From a checkpoint of a small transformer trained on Wikipedia: vocabulary 4096.
Each number is 500 + 25 x the weight over its row's rms, rounded and kept within 0 to 999. Layers, rows and columns count from 0. Numbers have three digits each. The size before them is the row's rms in percent of the matrix's.

# down: layer 10 MLP down (transposed), 768x192, rms 0.152, rows 347-446, columns 128-191
# up: layer 10 MLP up, 768x192, rms 0.156, rows 348-447, columns 128-191
down347 101:504528461525472499529529511505533501486506483504485480492528495493534456491532498546504504462529521461542455512501532530489532539535516439514513466472505517535508518504484549489470493474495510
up348 104:519512536505514568495484527532517497516502496540502489540511526466506490498483511488466536504495517474489495542469477479516504538505508529535499467553479513499525504469519484530468492496498493
down348 106:508489506543528484501500495568458508504519465509453547538510508491522506502486540516526545502490527459499503485532458529491511509486511477487504492487458496494488546499497472510525508498484475
up349 103:480477506530513494488527503468485494519501497484494494557472450527479483492550485524494501499505518504521471538506494519449444501489463473526511476490490519461505463515510448458543537498509500
down349 104:529498479514525480500488531502511529478502521514487462531475465541540500533527486520506500505491487507528529512469499487514495514440496512488454487478508497478525497520496495499507485509497511
up350 099:481501476509492481498479483510471461499521511533478538490468540540478540506487468476496493525475509481532490480513477512543492482470499463498503502515554445499470505498483494494477507466504496
down350 108:515499521482542513479489458483493476527507508497528477515500478490484496570507567472455500480455489506510503520505501525499471479476487488526515533489481479480480528468504499462460502490484527
up351 095:481484529488527490563515494451504483480525474486524553510500507464460486513514491550500522477479446489467489555532535508478499470478488529509542516466542525438504529515479544471503525480528446
down351 097:477504532485496509511525520462483496461501521487502491538504519496510490525499581473505485527473496500496521466556505528510461487491495485534491473463484499500518533485454554490478482524539513
up352 097:437511444498507479482491508515468483532540452548515481517448540517532489465526491511524514528478509513479480523509503511516508505496475501477539504484510507524518475499499543489501492515504482
down352 098:490505458506507505522497500499519459490471515505546479511471492506476478522503453460499542520504514518511490504539530539449493508487514498488459447452519498528464518495490517509520507514462497
up353 105:491503514497504477506499507495503478499524563482512441490507484512490494483563477518475476508508545503530503527505497519493533516527543494519499523487524509470496514529476500482529463465492481
down353 108:485526479524504557486493501513523478504474483522484512519556445522480479451499491517502506483508489516516488466449551497511488518532519523483529500489535496508530522500510542496529446499490523
up354 108:490505484467519487498503537520488470506483478502498532502474536487465494511523477525493468497482443504487473534519552487467533483490482473492489479483516502538455540459541460498521519497519468
down354 108:471554464517498519471506475522475492497514499501491527515518564478479473474534535499504481487478487525535593490523494493479508510549517502492468422524498469521516492539506481481505500477514457
up355 102:493444498499471486478495513478508493445535499482506454554491501492502488527503477536496446529493512534518504507527483521485503520512465532513509483483459519523526505528511508485500509517488476
down355 106:525488494504505491504485520506547494485497513519547465512477471460507464491508509522481491514489502504527506506512509496494528506546484467498492447508509509481452514496529507541487493469456476
up356 098:483486498546491515520487476496465520480479507501460531495534526454545487506493502443472511501521495475531495528479508547503510484504470543483497537483448491533479506531479503541483489493487527
down356 100:458483529489527497529525511491495519503492481542490530508509475496478462500500506509497501499526498507544494491455484511517502483514512526525511527500519509520505511535519461504453509517489517
up357 096:510485509507479526502552457470467487465483501530578503498534533490494493527490452498482483490480506489529503482518474491519485449487552539435480549471508512492443528485480524472472513486479528
down357 095:535515465508535489513548510478502506514509484511495475507548451476536521514499483476495542503521501491469509498471413517496501471485505452489466452497493499468487506516504453502474530492486542
up358 086:482521492470478520490521482520522444486488470505519477500461524544533504511454483495504509495525538454519549496480487492496520516533519501493501455515486480478510500504560542510523510487524521
down358 090:513507504494499504492510463494486477499517493506530502483494492490551522532501464455467541521461490471469516522482441494495514487526490454537498489505517505503510503484497503461491490515479503
up359 102:508515475496502508493557499487522477491478514481503468551452480521509476516499497530510465497505511504522519485549538498480521474466518457550526527461520516473514517485489513514514513523515479
down359 105:472527507495511518500534535536487518473498533481514536490520502483530502467507471473529501523537506511506509492496495543486475490516482458477514484487470530493539521479482512488491482493533458
up360 096:492462501471490491494520449506465488482538567530488492510506526503520496514480495504520481486530541502509495491498489526496506487480503518553491550504525510510517467481504526513485539473516511
down360 095:489515482507512511460496478508477466531486464483508493469506479491487500473490539470510566481494515500544455497478466503546459473492495534501534499562540502533525495469478497491507529471491469
up361 094:507514431519504506480501515471482537514541517521478539519517494493481512479562516563489503542498525453538507487511542512497521480478493501503518492500517470495525483523557479505459497536515489
down361 101:441525484499511552497529467486501531522514487465466545486459486500481505494513485495492521504512500487497520508487491495485524498524496491472509517523540524500485505488504513489517460499479475
up362 081:527503461484549479484471527496519475508521479516500474530479513466503493512494472514490486498486479528512511455536492521508458508465524522501490528512487492505554500513489462503474477479519491
down362 087:474479482473505498523523506498503505499468495499505510504497475502505511506490494521531489526521508472503488528504500492497447508497509501504541574468514511506492505508514476495508456512514502
up363 104:503500493492487534502522551528487493511535504507532485500498524524539506513489514507487513504502469532530513506518519499495511523476457524468486526463501485552566482463500534516513502542533503
down363 104:528478479517494484502497488494458498524466445466502526541489544494492453511517499542495541483478493503514542515509506483502467486531515511485468507536520487509507468496525485509523509518524485
up364 108:476507460485526458505497529490489508493514482516495516512466502523496525517486522495436491520424503525512486503554501522487497506496489507542514511500520516519505473526470494515494481504459481
down364 101:466520490518528520491496515522521500518468503485501528504488470571497454518502467501476519454498519507488488529518463492534514520487542522501513521487485515511506539465509482528497490516460493
up365 090:527488466504470521537479473498512491542472460496483542492494529510492507477511479510486503492503496437485494453487516505545483500499500481484457521502491479505480505493502495477516450486491480
down365 100:469491520484500485491486486542506519495457518516525439474494515508503545497495461495493480539485495496516503447521514505522515480542558488511517438522466480492526505488469498523542483469445496
up366 085:473474532501513508455483535497540520536533489533509474475501520525496506462474476505509496487466463511506507509499499567499509506458469468518494510481511485509540504505488500446456486479493460
down366 089:464516514525481550506456510513472499509505476582471484538474498474522491489498498503502525492497522502538477518478465488516444482487506478537464578471467466500490503539481490489506509467502495
up367 103:443458513545527534492486454499469530491477506473508491505483494473491484535480504534496578517508496511557483506492499485494516476521495526538519495481494511488499498519482475509484454532476519
down367 104:514505489529506459489494506466504486509504468517498495502514515466455553495513502526481483523515491481538503463548524494522475515497460510520545533455501504436478484533503493526489470517514502
up368 087:549510512501505525480523510473491493516495506556505499526494513524510464440464527510509445481469493492513505491504469511503463519490499459519510469455456474502478503524493502462501501534485561
down368 093:452501545492546485470527473513526523542505489528491520468528504504478512496509525513458516530477445480492454469479524445499473539485487517496501445512454508499553496504495482496523478514524502
up369 095:503514496487513488529470567461511506490501519519513515528511485496522453499510530484523495518513502498525471496504465508537490517503545498540471499463550466530540532539502484507456518472508470
down369 093:480529444498501510499495484458543491521517493555491485470517494506488499501445518512518507507485493503537498490497488518517514467522488495504501545508525474490538523496487491508502483498511462
up370 097:536492517561501482469512504437492507483515523568496514478469487456506515489484485556551477517446485513463490478492515460489534503479492463529514538499505577513483504504509528488477516493493494
down370 100:504554556513456499478469481483491527486545493521456490477491426491496509501449492496526524526490461491471487472456520495474488496507503458502511493512466529518533474504454528475509498480529498
up371 091:486501474466497476510500530506516480483482504505516476508533510524459488492515516523490505495494525539554478489499487499538482515496459475492432501542498510504484520470501456509492515500516482
down371 096:497493471495484494484461491535485539515512502514508474459551515480486547495517461475515487485488528496457486480523493502505495491520493526506508489507493492509447559483481549501515477494535474
up372 093:532491505506534540462518493521505490534507496516513553493462494450523498513526475500532528507500549491503470478522505477531476459475524447494520482460492485485497505465530509495492484508519473
down372 097:456489455441526514500463495499491516463451564497514442551480464489481495474474507518500548512479533498507442526511467523499500493493510443516521474511481489501487468504502447539520468487466487
up373 097:457533503495483460494452527544484514500509498531499552494530536459549540491506485524487502532481442522468498495521484493515503462524488510488456533509537497531491510513497508517531531495477535
down373 103:484491494479515497468517493529544534481521548495533532512484536484507530516490465525493503514468494516533466485487481506510496487485548483493485506500479543508517518496507515503477536464504520
up374 107:479482476511524518507501519494507532465490499521494500445463512494480519526494487505487453517539502483548487529553527492460486506522495504575532494484529515489551506500466530477445500499477504
down374 101:497508491500533519501535493490505513526493484490491495466465515525529504494496511447519485464564473507526507471468524494490471505493521526488523529541503457487476557520523539524503498479492490
up375 090:481490510478543491501481507495479507502549515504493487467482539475495460472497518473542443502533491508471528480539559502493469501479530534448518472529533510476514504479511483475472511497498481
down375 097:508496504514520480511521479505484507528503494476511488531531516490477475516547560480494471494504485510507517515525494549497541491524520451481486442536464511480519502514478538467471515463487519
up376 107:515471540496524504522552516550485496494480517507517506495509483481492459533507482489473489476492497498464505479537484474528451516516488478453537511482482481513416451464467501497436503505469467
down376 102:531505529511524518488502520494558513531487525528517490505510483509540500518508508480512531471478483519465450494444488480472455489477508501481508499540501493468468517458500493513490530462502511
up377 113:521456467501438485476510467506497453517499521456532527462518513517492478500486503487489488514465546483494487469466483462506494462550483503519454501461525456502544524487526515491524486533498504
down377 108:473509495467477501522479504544505506505455487500505552503500527446475522509497481457511482531527499462500493459474482463498488494497483469535492524567488506535472522534487463507495515508501522
up378 108:548524507483478505538456497503463522483498542491522476492522513482529510476541473470461532474489507558495457470522496514499503482496557472511526536484529526524527498492549483495491494496541486
down378 102:492513515508489552471509464477527456474508500508470529523479532502502504533528494495554482481512525485551510499479478501474487484535511496507525494491521488545486487453546449478536526485539463
up379 108:482532481494476502528505481506517495539520552482519517534491499454496534516491514524522495498503478482497500485515481521494538539505530478500526494522491514500492524479504532499492506511484572
down379 110:521509480500484488525515462504504509469517482509538495515480487467533490467452506454501519524464492495492493452548512517502484548500492453518516492495483498530513523488455516506543496468522505
up380 106:504507501483511490488513502496507473501536571461518488497521477519496466500501531475491471502489528538513532488543494496479512571548520542511479520490451510529458553478488482456465461520499472
down380 103:533497496509534496471514503543491490467462535493482500461506496490515491529504531448508503470490474492474488468479480478498473555491499477441489499489483536490492486472497541511499469493463538
up381 097:517486495529469512517485516504516491510506451504498510504499524459507502467492459540521517466501471527506494496521489491501572521489502505500523495523510504485493511495513497498484526520498478
down381 100:471485494514537537490474487473515512552482514500469475505526522517488537488464518513523474492501466539479444501497508494512506524487480529500502500549494449511510463491512487501471496509503487
up382 090:538503492501456475467531474488457461505500525528495483483507527498435521501507478453512485477505470484534508465492490554512527512497483539509532492441515510514530535463480495521529512487475517
down382 092:502500485494486531495517477548479501524483512539459518507533519498517496490492507463548517483484500520511476479478460515526499495485466455516490498468489521520483503476492482503560490480534513
up383 097:499507513452489547507496535515516509508506474474501492499470534499525515497478513509478506453521470514592518530525507471494454516509494514499517520437493496530558487509486534508489499503523507
down383 100:501470487466503472533543481520513492487492489482503482521481513517531500462531573469486518447447515532506557504539496468523481470483501472484473541508506538498522513491521490543507478495505499
up384 098:493546537495509517507534527480489452500501508526532516504502501459490500487526512547499487504454514490492492500495513479497478514479515489500484493460474526492533546484447533511497529514514487
down384 104:514522530484500436502483508500505488495487463504455526487536538487487487490512458491488494509529499489521550514492569441538516536510509480504531484500530522497541481463507520507494480508539524
up385 105:538479520559461505476545513478531558503524499501496495521529489432465528565505508484504504559504475485503474499509510469533535474555494501476515456452523503530516518513500497520449531481489512
down385 098:500529419514527495479469486509474521529503495476488526495516486511470526470522510526483510508508489525539466500466542511497493503489470516516487489504488461479477451479472514501566504503470519
up386 103:451505473544506532519509518485476523480513502504516489507508512441537520497477481499523519484542488492505531494495475492506498508518530475540518487477508517499472523531500439523498483536501471
down386 101:513498492498495515473499498510513541499488473473525531510473510442512518472480432484495494477468449481488539504449500501541513475551528496474499497503554482500507467457493485490545521524450535
up387 107:546472532497502482482474508520495493479474486505508543463499473506502506508523473453503489490452472532475525449522511501518469485485579503511474522490513499506486462541447521511510473472510496
down387 100:517452492495468472474477537539492498489530519510495499510472498508483553531515591508518495493530552512511496533538477485525483498513524468493479582497479444480480482514559508465494486502501497
up388 115:470445474501521476507498511475524472536569474505473504475509480491504533477483512466502528465491491475477476537491474492521482508535517462469514507520466491494510510500533488482514451500505517
down388 102:511456452487464504491526466519481484517495482486509530505491524535469469528465489463493496542517482490504496516489485524522477481517554447489487517550466497519501535471471514503535523532497538
up389 087:507457485498474485496460514531513554508528501526488493512499478485497482501473483493513476466526475495518524540467491523466499505516455532501487497478476487524519494504510467507470481530515479
down389 093:488462485476486514510461540458498479504513515493516493550543515520539473480512564515521511510535512513507493471514497518544468508503503474501441529528527502509529537469493504557482535514548521
up390 114:508500502547524483535482468532500510523541484480548487510497515503520490517494513492523509489521438467507472502478477462467480515531493472505485493487481484493489521496506488501517507498524497
down390 109:525531527498500521537501476485500492498523533513507511514546493529508493481462517469512513504482502467495484502490497497520495491470491490476516510438490517499458486472479528543499506511499498
up391 099:455502525473557477470529490467473496484533490500473443475505535488553454518498505528494532499500534521502514475494524510495534467494486505537472478493497505527480477564495507516478503527465492
down391 100:514543466505504479486509502544493480471487445502530501513483466549464475483511494534538493548545521481514513461546507467492513520509541492520547476539511503507463522507514502566511494499466511
up392 100:540493510508528509487496476492453505447531524486533477480504534447507499497481474504485460511467479508460491503530504479480491510486481489511576527549491483481534508495518488549518480496497523
down392 098:508491519518527510522504489493420489495527508471500508512506546536493515491463534481458533486506508499516528495535527515510521497498468483449509483544536480538441456507517563517509485519498511
up393 109:511502536524490530493513507463507463454519520534484480494472505486500509485504494519499480532530470502439529545510535471544488505448523498488512523505482493542478537464479545496555523514491508
down393 104:502525500542497501484494530481476512581509466506531493536510516484496507498464507471529457527491489493465511545481489483515446505519486473532500528479495494511512478502499506485535512472513504
up394 100:538493515533503512493524497525489539513521482505510493520495457486497486521547485524499509486475476503479554474498458525496498461477492497513505481466446509473455533545474452467549450502459519
down394 094:502535514476501502502522492476539500536497546507545499488523525520523508505472481489532487472461492534490476492482492488496502530480529532513463474506494536508515500494497541490541468448491502
up395 087:483528534521533489486539475502473535524508497498555473544480521482507486517490480467508469436474488484542487502474502501476517521512475457469467486461529539456491516477491470447479488533498511
down395 093:539539505534509516486538494529487508467504514471482505448513521511449517481518497514513485472504506496494522527534508467497522519528532472473517516475461515514482428498505480495482497470486543
up396 100:565484519445533533488488486539488547491495492514493518495485492480482515520492488510526515543529490517418498516452520500509501481472497525527508506488488534520479508495540504518497492492489543
down396 099:512506499439495523485502519542471506487525474493489484515484496528513484505534506524454504535489517484531489509426512463523501503542508477481526492520528513472485518513505510519520474490494514
up397 100:508532501499524500499511493523465500523551515534465512480523501512507509521493476486495525492544514479580478528499514485508552534509477522483514536507467558442493485467487550503479531522460508
down397 100:497512452531513502477536522523479511537461506524485504472505503514483509538489489486476495536539486520498532483449484514476476474528479582487541508496532522523488469526517527483506555525487496
up398 113:494486474464516532504460521524467509466494494512478463530529482485527531512515485522488521517495523523520464496477498500475508499497528542513513520480514502501528504482529540486500496482487515
down398 103:520468508484515485479507519578506494508486514489482514488510526510499505477504495510523522506508476492514471533481500498506514473487523485491506452462494501523493485519489474503509474505528514
up399 094:461494555517484509481451488482519475523512487531514467533491500459505494480482493547509481481528469521531470507551471507491481501501521511509455550482501511517494484500491490483457465528490461
down399 103:466508509475523516493469473494487476492524530482473478506500503481471513466517488530502496504501486463495518473547527480510514501507491506496493485489492507471536502504472489478489445506495538
up400 100:482493507488515492490505492482476512487530502542514462501516473453496505496454497495441490501514520499424496504478483466484526517492529514525496480513547499474477491482531471478495497512499483
down400 100:509493465486530512536538463501488491527489494456500503480477480517501549452511488490558476470499504490488476493513526509460510507517487541490486507459535495508518449493479499506557517468477514
up401 091:494499489492519485510556524526489504440450511496450518513491485502516502473441533482503503462484496503497531496490542530526513517497518504487479490469512550459497494443503464522495559456485543
down401 092:502499486520488514532501482469548510530471541502509477505463510511491481516495499534559510530526490514464540540534524520482493499513513484525498547460496506473489503514524536537500499474486515
up402 106:504496541560513490513549479489526468489480494535494539494502470488538475485493497490522493452486477506516499520501505546486502518473521511476527452476472511518544520448522474501497515476537527
down402 106:496512503550480497499519491469538519485477502469443503454564484499508496450510463493493480483498508488450544455513481536477499504520531525505549472467536502454511520506506505493498501482485520
up403 093:507472476516493513481532534480537528501509474469480501502486538527523497511557506504484523506474485518496520496520487535492496539476510489502493527487519521482537542520513487503508517521512524
down403 099:489485506557512503467527512489564526487493534511485532500500536539537539526524490494479503508510447498526511498524486526521491515501499519504504446490485563507515523501538487476500501530522493
up404 096:532517500488484493488468490490483473567489552469543540515499506480508503463546536534498491495502502488539479444475496504492559487481510467496535486526496515511550484523500444474530461485519519
down404 099:509511502512494484481465461518505457522498509493468484504505486538517519545511538520492514499488522472526503454516503528511554513477462510509510502505517486528517495469530487554482504520541546
up405 104:574474497520503521473507481502494495460488492487521520476479568495477519500488495538477458547494547481472519520521531472504517495513414468536547466475487489504527517521525452470488509505505494
down405 107:478514471506464507499489481482513507480477492508466520507482507504498526529453546473497437492494443492545494486465521480459483509453503525525498494561492494537514482494497498491466469476544483
up406 092:459485528469513467510498489531456497522457510502538492562486535476566490489495482542450467506479531523482513532478554524485485507515460455515499515506522541506516495502481476509509543493513488
down406 106:488525482454471520510505475514508520523479519506507486492466469512495504501542468522504500497440497537547484515528479479527482503513505499492521516480521486517458517521508511490532542485518508
up407 099:480494543495490471549510456521559493482511477494518518468479471481483525559456488527480466517472509494523495556515480497517529534494494537499455473504525486520498531513491469510484522552494514
down407 104:500483509527459485472521528531488476513502491506540518545512449508493465509523504513499432488466524488490510497495520515463497513518504539492488531503505470457531515520427497540499516470509502
up408 095:466539526495516525506528522472495488453489481522546485509499523490526473526487473445542501479514494475463481489529512508503526526477502518476499460478519518510520533537446522499494493471515502
down408 093:462489527492490518489461513506469462471519464484526516483515463463527544514525493483491502533506528465486478486478520512544526491516497528461505476475496514518493570493497546465512489502472512
up409 106:500493531481501477478472498506501498514501470464482517499482544485501501497501500521515531512524463489515530500478492520514513427527514516512513509456524454546457475496504504487537483516541519
down409 104:494503524494482516479501509491455493486506481488513523508509487486499537524480476486543530513483484531507493480521528485459513527486470465503435543526509468528496500482567516501495478502448552
up410 104:507534483488527501503492503502519500456545495551490534477497478479545521488494510517511517506480507527541553531474516497497489480487491457514544516512437477528485580445445453469521510518535503
down410 102:537497489528559522477528523496529543489523470510504511457491454500544508520502484505488491538548492493502514540500529538521469511483515488454541442491515480506512466565518477524489470505534504
up411 101:527487504501500514491488500492480510490506501498517502490472517522484507528492511504534563518508463521522509447515452496551507561474535494494521519510507510513524498474531432489497469484540529
down411 104:450496511527494529504494502512512453483482454502485499513470485507518476473466524499502479485490462538505474497511461484472500516473469512554473480467536515497523445490479508514554501510537506
up412 107:475477541499488498512522519453486488541492461543535493499524489504481475490482464501522495488487497514460529511503487472512482493495500503525509495520499584478525441500455455465473485441504483
down412 095:466507479492504459502516460518528522512530519531518474526506514525502505486525530543490516504556562498482480502487511486461514484513517489459473503476502511505487446490471497453531508498515506
up413 106:487449503482487521494478510531518510539554486527456490493472499488529468522546536475520513495479436459503466521533538500486534523571515522501500485525440580557531467495495496496485499492540446
down413 100:510481513508487469517470496472521519488512542492501491472489493468505508538492531530507510485501521454493486483523549473500519510555449537490505436494453492530474531471478492477487511484514500
up414 098:503481492523485522520491485497493496445510425502511490462466523482523538523499505500500541496480459471491490516492476468480511502431484523519520513513503488505471494515501465530526475489497482
down414 101:491493467494487454480467501492463481501486507500478448522504511539472529457483478489498517510504514490511467502495493464514534454520499538535500474490472500516483513506519478480530491523512521
up415 093:469549499485488530521463455518497501522502446487556519545501557456511504465493486469539486485492490484503506474541535480504522480517475478501539475525466505509493473481472495483514457459501521
down415 091:487535525526523488434504461491474494489501496502455459494565488543474469541536506553508484531506521527499513510486546489511531535478482501485477466522465513510448538481452502524477480474509491
up416 103:496539499488499498502456515524451492463516477514485555522551502472503494525484493464527490529545509526503521499518449509483493528465534486542548540484490478528468501488516483492459484478504543
down416 104:494509463472501502524512536525534487498454522504526502478482516500444550502478440524481476505488451520548488499487493498523527499534478463554451526491487470502496495537509507560480507552526520
up417 109:503518509506503539486503462508493484502544544529501493482481489513492530505482501451512463494516469439512494518456500488467507556531472516475508496523476479513494499472490494497529521486522509
down417 101:492493512498516520517501518509509457481508507511519525458467516488519499513461525489485473475452444514518469549483487533485455511477527532491514488540502504477527509501510475514510471468504526
up418 091:526491518528550452492488524508483481473526512497498436502510507539488516481474463546507501523495501474504496480487506525508517485472457478516517535508452491516508531506510507488515501498514506
down418 102:482493495473485490553479482510531505563450502491481496513480487490488509505483499496535532502505491503505529506484498470474536444521485472532512499474494519538474485537469540484492526525489469
up419 100:519522468480507505521506502434508512511478518503516537530459471539542496488555499498462506461515521486476514482537478463510512494573504485519525533503495495517492477497469529507486512480471497
down419 107:496525485472489516472455452525493502490490466515521520447496478502486469500513536510512510509455504526536499510494521544492497528551477538514496481484517486531507475492513524499474448512532468
up420 101:487504523506445467478490526468460441488501482531427503561507534494511512499479467524513514484493476502459501530466513510525494501461492482497531485476488512477491508516471462465545479472510494
down420 102:518508508502513537461521529459560497521510458532462484552499502450496467467551442502510475496517480448479520486479503476503478525453524490501472457540497463472467513534496538504469495468493518
up421 103:478482492503497477507488464486476474459468490506459515486537528496538509459507505525500526533466493503508463533519518486489502484544468477446494528513496472508510502492499477476484521525537524
down421 102:483506468461531478548502483520513479470480509494474489487533529469489513489503505502503518501552511489522437524487466504538500518496534507502499444532510489502518494508497530516504482494523535
up422 106:471510489549494469447471507511498524506495530467503501510492505515531480505497500443472494532469487480540501511548491448484486499495482492506467513510496490474519490471463535511503518513507503
down422 110:527506515558482480505521490514486490520510465528457545520510529512471437513494507506496472524474508456497469476521462452489519480524491501454526513466501493555489527473528472504510452529508512
up423 097:461514484487529456475537501445508499494498481525471540479442518514462497482476525513511489485493495530513495472503505536545524488563446514557471530457564484492466520509482480493485505503496471
down423 099:516461502492495491431482538470538500521462488492497478522481554512553468482471470499494480516491491500488509501502534492505530497518470480536540425526486459483530509483514552474474438441506492
up424 105:455480488487511489483476503523513504475488525497504465474447503511492521495484490484487500563531496489504481492516528469499458514499525493471477539499534544457449514460476492493517501487494513
down424 102:475464502494476537503468504558514545527497429505478499507490489529502520474471543527530494531529537489477533509493502512475520544485514480484513464527490505530538542458526521506531481520526483
up425 104:480530477542491484524481494503542493511493495486463540498467517499531461512490458507503474483508485507519489548486512534526474518505485527509480517473509552452506513422456537464499491466459495
down425 109:510519502497500500532532510493510550480487496474493521479470476455482487481504515520540505484468541479504502544481512517519466530476458464518522500504492507457512494441520503531491486485459482
up426 104:464488480516526509465560488441509519514490480513525498531513502477480542505487498501520462529479500465487532529534527485532532523522498468462490463515495516491531510490488519486516485454481541
down426 097:527517453491510505506532520505521508532482515520501491501499476497498475543520529500516483555502509513470518461488481487492488499488546526482500440499508478502514475484521495526495504499492561
up427 101:521485496462523570477469474489507452468495515518455505442480467485504507499500512511534460510457499540453474539528532525508498514517469470486489489529485519478493507551478514482507516496468501
down427 103:513506488492481481501489462512493466482467515516485470505515510462490488506502486512530493461475535528538496510501478525506464513555509490507500466579504478495484526542527479575490532505523503
up428 105:452482504501514509504504524510500529542503513512464496521482548503443453487459480522487485476496452525489487460498492522470530509543525539508489535505490492478509523530475475499470511492497486
down428 103:499501443497451511481507501484523513485484492500541466512503476506524501486478490481468453477505459474511480507530501507497480473505481491478530429543469481478506507517511519476520476503493514
up429 101:472510519458496484471512508475517484481503518516495490467497505467482463525469483478479455491464526516505522484463496555496530523489478489442475467495474474478497504507535498439471477506496488
down429 098:520536499517517527512485489514511494499508480511502500510520539514516451507478512485462493512497542474460527532494512474543510498459517472487490455525514532512489516531483513473494489460509513
up430 097:473491518470537520479488479491486523476506547507475474507481515507497491483483489543512566488538440476516469526512502536473506528482483499477523527500465479475495493499476490486527519469482512
down430 100:442523479504480515522495518492477499511464575494485515495486537537466471531457500480556468494475522457483476476497502520515509536492470467472514503497524499485488455527498538521480552506455493
up431 103:455460480477532510467518474501503534458509505489494536509540454545481495524543505510516537501519507481465512510463514539488480521518534513492503517499537523484502502493508538498476514468510475
down431 102:498506468503470494516511548552516550512516482563473516492521514511497494468496552479521510523486523510506506498455487500480509456542538486511481523478478495515491487521511495486527516490483474
up432 105:463511489477547461499564500469479495516512483495456481515546491501535470504498477548513485485503495519517543488513489476483528488527501478504515472446532495491452450472491491481470469508478511
down432 107:532483474507469480514513507462504500487488451478525476477505520499485435498500502521545492475447504464539479511462516508485485520560481526522493517481489462556503463491513499519445548516493512
up433 106:559499499494497494490492486493511485440502488493527491517507457493465485511472488494468455494483527489529526507502470515494524458534485501502519522489477495504438478497483474534473527478554534
down433 108:487489556527503478485510517499491448473537476540460507511483487466472517514472498505503497493516497508503488464490508493485485455489494493473501478518472498505513486498474510510489520543502495
up434 095:505496478459490488480522550506561484477439484491466504525455519462510511531539501498518501481439496531516520509504521487448497523474513534511477516493489518448496546509514480523494498502466499
down434 098:505511521448476473493502484481516495495479487512431514459484478505476525509513432523537513499488511512503489503522509501522472499487499484450500474461482543496464518469478471540546488514511510
up435 105:472483490474445511485490492510501494487513504495520482479494523513456450503498529464501450512490511438518502503512500482457472505471489468549513523511453494475498517504484469483482518520471485
down435 101:484541490535497472512515532490503517507503506502458470531519439476510473508494537548490532471511509504529508508538508510521493546482504480554503509498471495490529469541527524470484491482549516
up436 096:499497508498540500484529532485502575514526490577518516501533508515523509491517478520550526458473489530526497555536526465494482542514523489430498548485557495517535462473463502496466508520494456
down436 098:467502525559498484473510507487502546478567519513528511551494518434485469518524495529451516544480496486515517543514515489498497488528517524501501449496520497483489524515515514502544481520484487
up437 085:488531504474529525510513456540460498458539480538497473500505541482484496460500542486535461477490475500489536545507466494513500503455531509500498489521485546460481493471459492479510521470482510
down437 089:519476512482444493520496526495527559485473492504545507511499515511509578435491548516514504468545493494490562532477516496510476512500509503495527573483518513468479496514521486508511489470497512
up438 100:517480473505478484530497522497421473522522496434515463495522512512482523511527512505516513469449514493507491530497520458501538537511528536492528495453475492515480538480482525484496537487508491
down438 099:526502484543498460528514499459487495537501563496447487507489521516488520477575484503546501520481488439522485488482493476499526515505507487484484475471519491532501519477432527486541491500520495
up439 099:516523518498518533499506486489472500544555522486461522502502451533518493531463528444465497475524514511460540485507526480472482532436490557540479496462537549502535517530454489522519551513454515
down439 103:538469519514497468508517503464502469476473533494515522504483483512527539551464538479505478533482503540477509422550503522485509510481509479490500399475489527519532523528503476514507496511495483
up440 101:556506509496492556494513472481507486522459542483496507523519517456464454467516514499485472478490490538494480513517490515487528506507514508450505472463522472519505506465527470514509498524479490
down440 101:533492489534478494506513542474495527533521523492455545533472512467485472504490479467520507478510501512539515521469475477453501534498556532504508483479509526470497475461512514481454458521523495
up441 102:500454533455468491498501511460522518488490462497523543516545498502501494521500458487537486531510468511510494511530515504503474502481447505482521546495506518506475474538523482523479502521465465
down441 110:494450530443552496476515496472483492461539470554504507508500509464491498517467441454495526507455486507525516520490489522458532489493502510514474456546485470501511479447512547497549488486481532
up442 097:495477591523512534475532512485502491490442489533488544516448464489520462479503516525521480521485441559498519504507523497499519499533496475544513540460501535529481482522509532508519548515498524
down442 106:519486488502455526522489518460478470517476477485489542504459502508498485451508522481543508506524507545493485528520500514459483490518451526501486514461478500534472492460510501475516494471499507
up443 087:526531495531464515483512494514523470485512501507519477482491481506553473509506499514548497464517506510507555509467482502449491469485513478489512482454473519508472500505486518499487490525546495
down443 087:490495490521449544481521506499472506496533497499500494496537504509540495501507510542510488478478502522513482509495519491533477490501530505483505414478498498482491522498458500514507504487502475
up444 106:448528519508540460474488522473438507481491525554516503514493492487511466533470484525525501509523548510569498475452470518533495497497513537477500515473524509452516490532508536548507490513484487
down444 099:514478512489531538522487536518491510485460521530508488547504503528529477469466472488508512508488490494481485494504502477501521491450521505491539519501498490512489506499493504496540463494519499
up445 092:541489454520474472538483512527496514543480468484474502477511503534519474495491492499463456496471500467475510498494504511515522477499512515535514531511528535477517527528478509486507514494479465
down445 098:496516484453473471483460512510489534505480513439475547531541474515520483495494486527479491485501500504505501513463508452480540511431520541551525552513506522473496459513495517499549540558506484
up446 100:497504471496462491515538491475526551443514550474517476517499485496482475466508524483514479470529494502468535490482493497492440534558513522454538506524447505533496493514499490503456495521514536
down446 099:502504518477508540453482542472520489474475508532447482507518481503511500505483511523460494465513514559480501483495491506499500539501461559453487437489512478512488469487520488512480481480552489
up447 100:439488494517489524520498507510456482511529486512551533483486524501485519526534521472483529519529455498523490484535500500512499497489491520489514499452481472531470483461504482478496459483483476